config = dict(
    norm_eps=1e-06,
    lr_mult_o=3.0,
    grad_clip=2.0,
    decay_shape='sqrt',
)
Each number is 128 + 24 x the weight over its row's rms, rounded and kept within 0 to 255. Layers, rows and columns count from 0. Numbers have three digits each. The size before them is the row's rms in percent of the matrix's.

# layer 3 attention output (transposed), 384x384, rms 0.0722, rows 245-287, columns 192-223
068:131177103127185151155133130129116140126094124158136138100148096152137118103127139122135107153132
088:153128120163118169182127112137140121138118140136136125128109138111130192148161114129125128131124
086:096119119136134141142114196144114145130190100115100135121130114123118112128107097126154132110126
089:095167124162132133123130139115137154096101151110113094115120116078147152141132136126133131111115
083:151128106118119125105114126100126138118154110132127100137072124128123111198109106111135157113153
071:131053153145118138105140156131159157122105129084106165155136144093151215093149179170161132149137
096:123114099121131122137109095119141118126105102098151118088137138075139166136113107101126135162129
086:083202109090135134095160135120161101108137148119131082122099140114126117162123141099139180123128
083:139159122120139117080145154156151099100157114091139116145121122161140148117109170119167135145151
077:181137131149129127109085142059092150103128109115154141110130113128097113122148154155152170144167
091:112116127105121112133108119120131153144052142146138110145131158106165135093136131133097136128199
074:107138119128130064140115139106147155139149136130128109130126152122124110128150145138114123118111
084:154155141129146136111103112127130175150134108114132139145117157185093086086115105115151154147114
072:145073120124140134168158145124127112101142150122163122077127135128135199107140148133125150128106
091:125130126161114107128134091141156144142103130143092115146100117151121062117111124132128112157139
097:172115101145121113106139107150163134171155166153123108115131136073160128106155106089118137169139
077:106132133130179114151141061127148112142084154184119124116124138128128176063126103130144140128084
088:177167144119093121116129099128122155149095110158107107162103147132142147130106140097120104098164
086:165133132115137102145122135120155168155163129129145158093136157153099136141140083129150148148116
069:125113118122122130108125085149097155180119128108124135133129141120131168093113094114099075151113
084:129115140134109136111122187136124104120153133157100131141122131143078166123143155146144114104131
090:096091122121133122116111140121133101146123198172119132183117141104151175123158110168157117132159
106:133126133149117125091136100141143112119150149118135107153146116153105104125151168122141146125096
119:147129145190146098146133098156129130165068186102135112148092153123169122076127116113105076140130
081:145158177080120104163145098144096147138102103160120127125136133128124158087150076137099115131124
100:137108111136109137069138127116142144128140145083118144089118114162108166171169120100193147099142
094:140125138144142145120077153081104130132088108160138149101128117118121126162148101122125154076145
097:166131081144067149138168138165112130162130108171125128121153120111121183140156131123115124095112
108:125112140152138159154115134113155116157098144150138121134144087106112147075127170127098114123127
078:152139117109155135142067147124133089138143139135121135132149153169195132117122102118086109163113
095:098130091171123114157120102131083096126085176114122115167126153131144153128145124110142125150125
071:083165118130174101138132120145136128154125119135084084157133109181144211097096149107097141136122
062:131153115186128111132119145146109133115100122134145120159150123115132073151099156113072102118112
107:131121123131123138133121149105111162118074115111107147101116135105128139101135067141133119168121
089:088186146134113137116104106114144172134148204142164145128160108165146083138129135133106128161162
100:109050130148106107126147117111109161112143145135133127125146137125095211114146125111194152109157
090:098093098140163163121118152122136143116095110170126122151137130136132131100121144108146116118102
100:159129112129090130118134109131164128143161109089108113136135145128127118103121121124145104127102
097:096126131133157108143141150093114139120101114143124127154128140116132114098139142138153152089150
115:143138144110118120114135099116109128125126134149136086178161122080129136109094097090065084128143
107:128157088085127155163125084128128125133167120103144140121084132130088130128131111117152146171125
099:146161144124078118102132124123138139105137136134122120130142101113149205179097142166126128113105
098:127130099107137136125148096140124125163086112159137080093084148116127122150110127144114137135116
# layer 3 attention value, 384x384, rms 0.0262, rows 246-287, columns 192-223
086:159122128127132154097131121150092139119134089092116129135118119123135071126091120101151112088104
087:131149167100163126069123121149125154116128112099085111143106116145141135138139142136073100132137
092:137149104128142100119204137143119124146119077157133107156140113120149087112153119118151161117118
094:151147149169072140168120147117155136102084141096128144125161159135131135102132120107134062135127
093:142152099114144128160135154167077116119161099158140134114114131161145115162113121120124106140129
094:137152163148109151116099164158142142170122109160146164119083148123123130124151100114124135096100
094:151103110239147153131135131124117121172117151144103158109126098157117143122159076148147087141117
090:089125079122101139161112113070085212142127123134100130136151116147134117121187091191109150099131
095:099101154136147134115139130177149125141133154131126090166120137127122129124117097091147122118110
092:108146118140126124139149148109119078110168136107069162128128113165143130176140173106169118134110
091:147109100079126152115117119072123108144086139163131101130118145122170142100111121115145155134119
098:125110122121139157126129134138107120141173125110119126124138088060165101171162138163102104132126
087:148157144150175141114135110146163115179112127122119157136174128125115093154127140104126106135106
089:139145088122150193157119151141100117134143126115161133098107123126105121132108134104117148108131
092:107104154125145101146113123103102099089101099106139161122151148136081126119099137130169110147158
095:154133109063106144136114106128115104141121124117135152141149134120116126211101156134140115111108
095:101107062096115095156133107143128128113127164130131174108120099122119133133073118117099139157084
098:138110153102141176131129152138134094138141086140134145139115122108149098144109165164127125140148
098:147127122162144129109166103102131112056131147157125103151156152137096134174102134128161141121087
094:133164134095152120151188081119153093167105128102143166090112097108129165139115128087148129125112
093:143129143124158106155163109119122143080121116101101130127154132154092143135134129111096121130083
095:096122115086137128137135170095098118137109149098119140146128154160127150109071133130128150125104
101:101108100110151123140163154126132165067116092116138158121148132144141105126111096140135094131123
101:118111079142125161102117139135152147130134131117154119148113120130099134176103167146138126104130
094:118110129155122138146157105121113131126115117130129116149153115102196102095115121164064136145161
091:097105113126121063139186120124126111160172145068132128164146146133099161118170145086125125130137
097:140110185134147174096106136083124097065132137111124135122103130163101124121157108102121108134116
097:125152132084138111133121141108115112077139129092113130141101137138109105217115092141151136120159
088:133116146122124139114184090091111126115165152111096125107158139122107132189110181131167117116158
089:130155171127135123115154110123147123103132121158105149089146153166135095166122133133139102099149
094:155110160127121150117138101178122124110121127118163141114137158124132106151144173081130084146110
095:099119153112154138111130142093135157126131164111094135104112119154166126142110138111155144126133
091:112127162133116100122128101164124118113131116122127145120157134148126158118128134170146127140121
092:119117109153124129150112158149129124138087112119093149125101128133160116187126099106132116125101
097:148131160090167137128116133139169119158153113112063118130120137153142144115150157083100135124095
088:148133127090153133110130116174132136158158082075101163108119134094134137138122092170101147118132
085:098130159121132139115126142145126104128118119140121123151146109093133122134131152144122172133126
090:145133144106125089125069159102115132095106151106131134126144109132068112142104104127099149140144
088:142116123159142137132160108125169151087124141091161159104121146176162078180130152154153112107137
095:138129135184124145085139162121110124119110142117143107124148111161179166140163128175084110110124
100:108109092114125118150133131132125127135121125107122121117114109142146113124151126133129127147137
092:134124112109113140125114147120134153138150148123138123138115100134140163084172131090131137106146
# layer 3 attention query, 384x384, rms 0.0334, rows 256-309, columns 192-223
091:095123132120110116133108179113137120090092142122161150140129139104105080098136150097104158112166
087:121105126105124137166139099122101166138115152113135117132144126107082111122103150084113109100196
101:124117114121118121110138154162138088112110114120127106150117144148153119127146136129135128155109
104:175097108138143195139118108057199098102113146137122144155125078105096089130105141124118151128141
090:133125146186140142140132100133123134130118136120145093163086131134125068132141127113141080136138
097:129097125106102137098136151141110107097156102085158100139100159156134110136160135141135151147101
102:138082140130118142135121119136129097148136116147142141130113115144163133151114111078146128127132
100:136149129132108134181092138150123127149109143112145102152083153143130167098108135062133125156123
103:185156140145167148094143059134117101145141128156146119170112132114143129129122092140126080129119
114:142122130146138142138132107164102134142120162119070169099158151124121149129092160151120129143160
075:145131146108141140128088126101090082141101091106113120156075097158106148114141110116180179124138
084:146157115141169108126144135141104148099118143131106140106147104132148137148110110130102153126122
110:137161126143137099112125155154161165101107136132148134111118124126145120131165097152139116163153
114:121079112125176118097085153147103130146063119133105144137126108106125112134129146075093115067127
083:130143137114118129148128087132129155118151114118109099131105130117152125101116097120115119138137
084:094147111121115151150119070165126120132134129128119126141171127155121096118170086108129160085160
088:153122130101154139126131148113090100144090166155098167128102146121135120128112079147127096128148
093:118156087147108121160141098147123116146126153140172119164119144134130129133120116148128139152127
104:130131148138147119112173135096123123113159120074148150120090108127127117154152129154117134131085
097:103127106140097156122127133153089166105110131118178158105090173109163119130084160144126103132135
108:139144156150065133107119113110100140155118124122169145101147126109120113153121095121129138094140
078:123102119073164087154083120149096126131149171117144131115144142139165118131133124154132106118172
073:109141146136125130117132135149150137116185156112131110207116130146152103117111117107119126109118
107:138173132105105119104090113153121131151200114123145133132124130086119170139113129169151118112101
082:118071143106131161131140148105113098137165085104121141141100102093147101148112138084097125119134
083:139172071134074127138118153114108132132145116091106095139100132152120102118129146124132129097136
117:127172156127140143118128124119135143156091117133146085122153111106117102169112145169130119135087
084:144082131102130166096133112105123151126127138120117164079093149107129194139139100177103111153115
086:144151093150145114136144138113138102128143082157136110106116132143146169130157147140127139102102
087:133144109112120094104118125119130161146173083127152115136144136140126135137111148133097137124127
096:119125096110133146109130126138113131160114128100119123136097186092115145142178103113109151155107
111:122108145142093110117062122120185130133138143115118131162130083123059084123086149138153136099154
118:120126153135188140131096121166185163102156118109126122130150102165142155118172144116110091176084
121:138121114148144148119136107126114106154119132118118156137127152120146163153183132119142131153092
131:156149121155140104175130121112082095114092126130077166146122147151160128128132106136150120113170
133:101161138159086115167151070112129117119148141092098153098155152138114120096131099141122105161171
113:137090114163123111124135140122077110136136086155096151118107181158160130128131119131090136157085
123:137110157145132129152113148145100141104150134145090127124103148122128151109160162125125144122116
138:183126124175206138124101151160109166137146094130140141128132155098119145181105127145053138163148
118:126147129105170139104095137133149169166115140091197112092103083117151140137111167088100133152107
124:136153117094121129134155124119154102143121140112088121111125113140139106139110153113099156081157
120:135104161116096123117185097099111128125074116141097103123111102111125113125122131104110127081097
114:143106126105147114144107098157143158117152126139130139128142152129098162142122103147152155109125
115:146095088117160106072114150122106129135158128157132077148124076116142105144139109145170123113159
126:138127137115133130151136110099154109098134132132119132082140111114077137094125114113106084152147
121:135127178160163114164120119128137152124159130148100137117165100140106106145120129162110070126126
120:143127092140134146119129140088167128091065119115121107148152108144091134109170116216117175129116
122:110132121132141119099126151155141146143132121145157106116093116108126129108097149138126123126120
126:102111137122118170090121127174139128108079103119093138113163128143131118152155101123130134120154
120:127172146100104103113127141135153106138136134090179124111089121106107135117122138069132125104118
121:133139100163120130119074165130148154084128138110123175126147113120124126141064084125117137193130
122:175151143182119116142115119115119121072113113180098143119100120127138125151138116150149171122170
118:111155104094139112183136111079117081142167120149089168108154088124115129111097118121172122117142
127:131109108108136150106163142110123128121101140168117179173166114101149134079122125083151161094156
# layer 3 attention key, 384x384, rms 0.0314, rows 256-308, columns 192-223
089:119153106121123163165140105112149101175090127154178137178128150101135181149107130133154127108118
097:147123133158129148097133185144081111104094134174141136127104117132144175130136107102116162106113
111:129131118149133137133129120121101156116171100122127184175121157136104069125163152152148099070130
106:104139123144132152103130115150110131126129132097117126127134138129142132138144155120165118131133
102:155096139157109119063088077122095138110110152127176147112124127113133130129153094119113135147146
111:094135093126097089119119134125106162140062087127099133125167141171115093121128127153116064093130
106:121125113125152133122130105124106095158113123160174136092180111109150081148154115075129174127161
102:140136167130142159157118115125114123120085085130141117123149070132132132093129120139125164138174
114:166185127133134157153073142130138118149123141099164120104148120164113113122119123102163083149151
122:096155154128139121114115132122100087138127167117116143129120121130149103165132131091122106161147
090:135118142155111117131146109142105099130106119108120102124147169165151167143107132116140089096103
103:126132145145150131110157104123149142135117126132141107120129109139158157113110216137143140146151
111:114110101112162128138115133158085158131172159132147153148119144125101113147089112151146132128131
114:114083110115169118147131144127132087154138169109118127106132138152163145149141084131144141108112
098:127095133149107173139163149149188117122089089149149132141169135139194130158135113104114109135131
090:127114147096136094121094080149144121120127110109139114104132132136138189171146110135132142139118
097:144120112112111128127117146159133113116108213130116120169138163151086105109124100125135112123126
107:153135153130123120123113112130149105123109099131108137103124146161073130140147192135135110164130
111:123144159130152129123111150123178133106132139119130154118135133080106128168161110161120117158107
110:138161114108159107128086106134175129158071120173112104166178120152123122151118107115124114141148
115:112179122098104128106132121119146085145170136163132155133146130145087136160125114110157115133120
081:136133145158102154104101118174122140131110172103141147144069124133119177109157197123096083165139
087:123156156136150124117140122143172134107103112148156121124131090120130124121143162139105150151116
110:132118131136124128127118175124184120114111120105127114160121109121120111114109087150092146134074
102:100137126139133122081119146116116150162085159127107137094131159096157111143184157126152153147140
097:133163118116100131114190168118138110106183069128116103159126112172122166121127142119111115075102
111:121176121145167106110128118085196135149087142123111100113150125126109116123121132123112103102109
099:095126134103132155108155185151153155161147203168140092130129128135123127134102165075110148163140
084:109108149092045129118169116129138125107075087155095124140116202110168143116131136123119138131115
092:153134111134139100073131116136190132135102114129139142144145106143134198120123076151108140099118
104:110152128141147153142111115091113078081125154109160141090106096094132065130126126124103134143142
109:117119113120101126132120127114151148110148136115158134086118122120139105163126148133156076065154
095:145108134105100167128140109117098133132145163165151142160112174137113083140130130102147092107143
088:133119126120128112145111078142162127156153141141173097105101103105151083111134149135117144094137
117:119143131114120121157138127143146133135140134150139128122119093093129197141142108107097141131054
114:147086123130138103160105096119104129141145060121143116146155142105136179111149134115116112110138
088:103116120116115112126142120141128114156148118130160099142141138060160176137135108140175095112101
108:121170084124151134169118118124128142107128172146137191104129127106139106111122134113125111142148
119:165134093147108138146120150099136139124103186113140099133121132117135154132116091133148114118129
110:138148116124074148172146084137135138099127159132144148131131122125110153146139138139124139131113
118:106137107120117126103102075113119135130114118099148147161110136108149126145116096139106096151090
101:095077141138100105115132109107149138159100113120092168098156101115154123128120178113111155140104
100:127129139131106167135125165113155126077115144113120082146122127130129085109125129129119114132091
098:131147081144136111129097138145102191109134120117139138075136141114128099147142163123116174156119
111:129143129133153133150133103158119128116116080110145119126152155128116079133128166154140133144108
107:141092120098154119120111158114090173110096115128115096123167162123117180145143116103160107147184
098:119119146164128124124130148149109158111177080143118100142139058116161143150139104132117149186134
124:107162127130077116170169129123121138124099172129111102097110103123136099116104168146119139135111
108:102135107122124136127138108108152117129140181118150144155113159110116164123148127136112128105217
093:147125136111115122106129144130121137136142118150088158103176121145137122110138149112109150133086
120:083130130121149106109153120121102098105103134133097131150129099135097116118159130108110127132156
125:137116134136138082113152150132131111098073128128108103114136123137128165099153136106104142129094
101:133145110171138116101090097122125096089114073135126129104121115136194171134141111143110096130096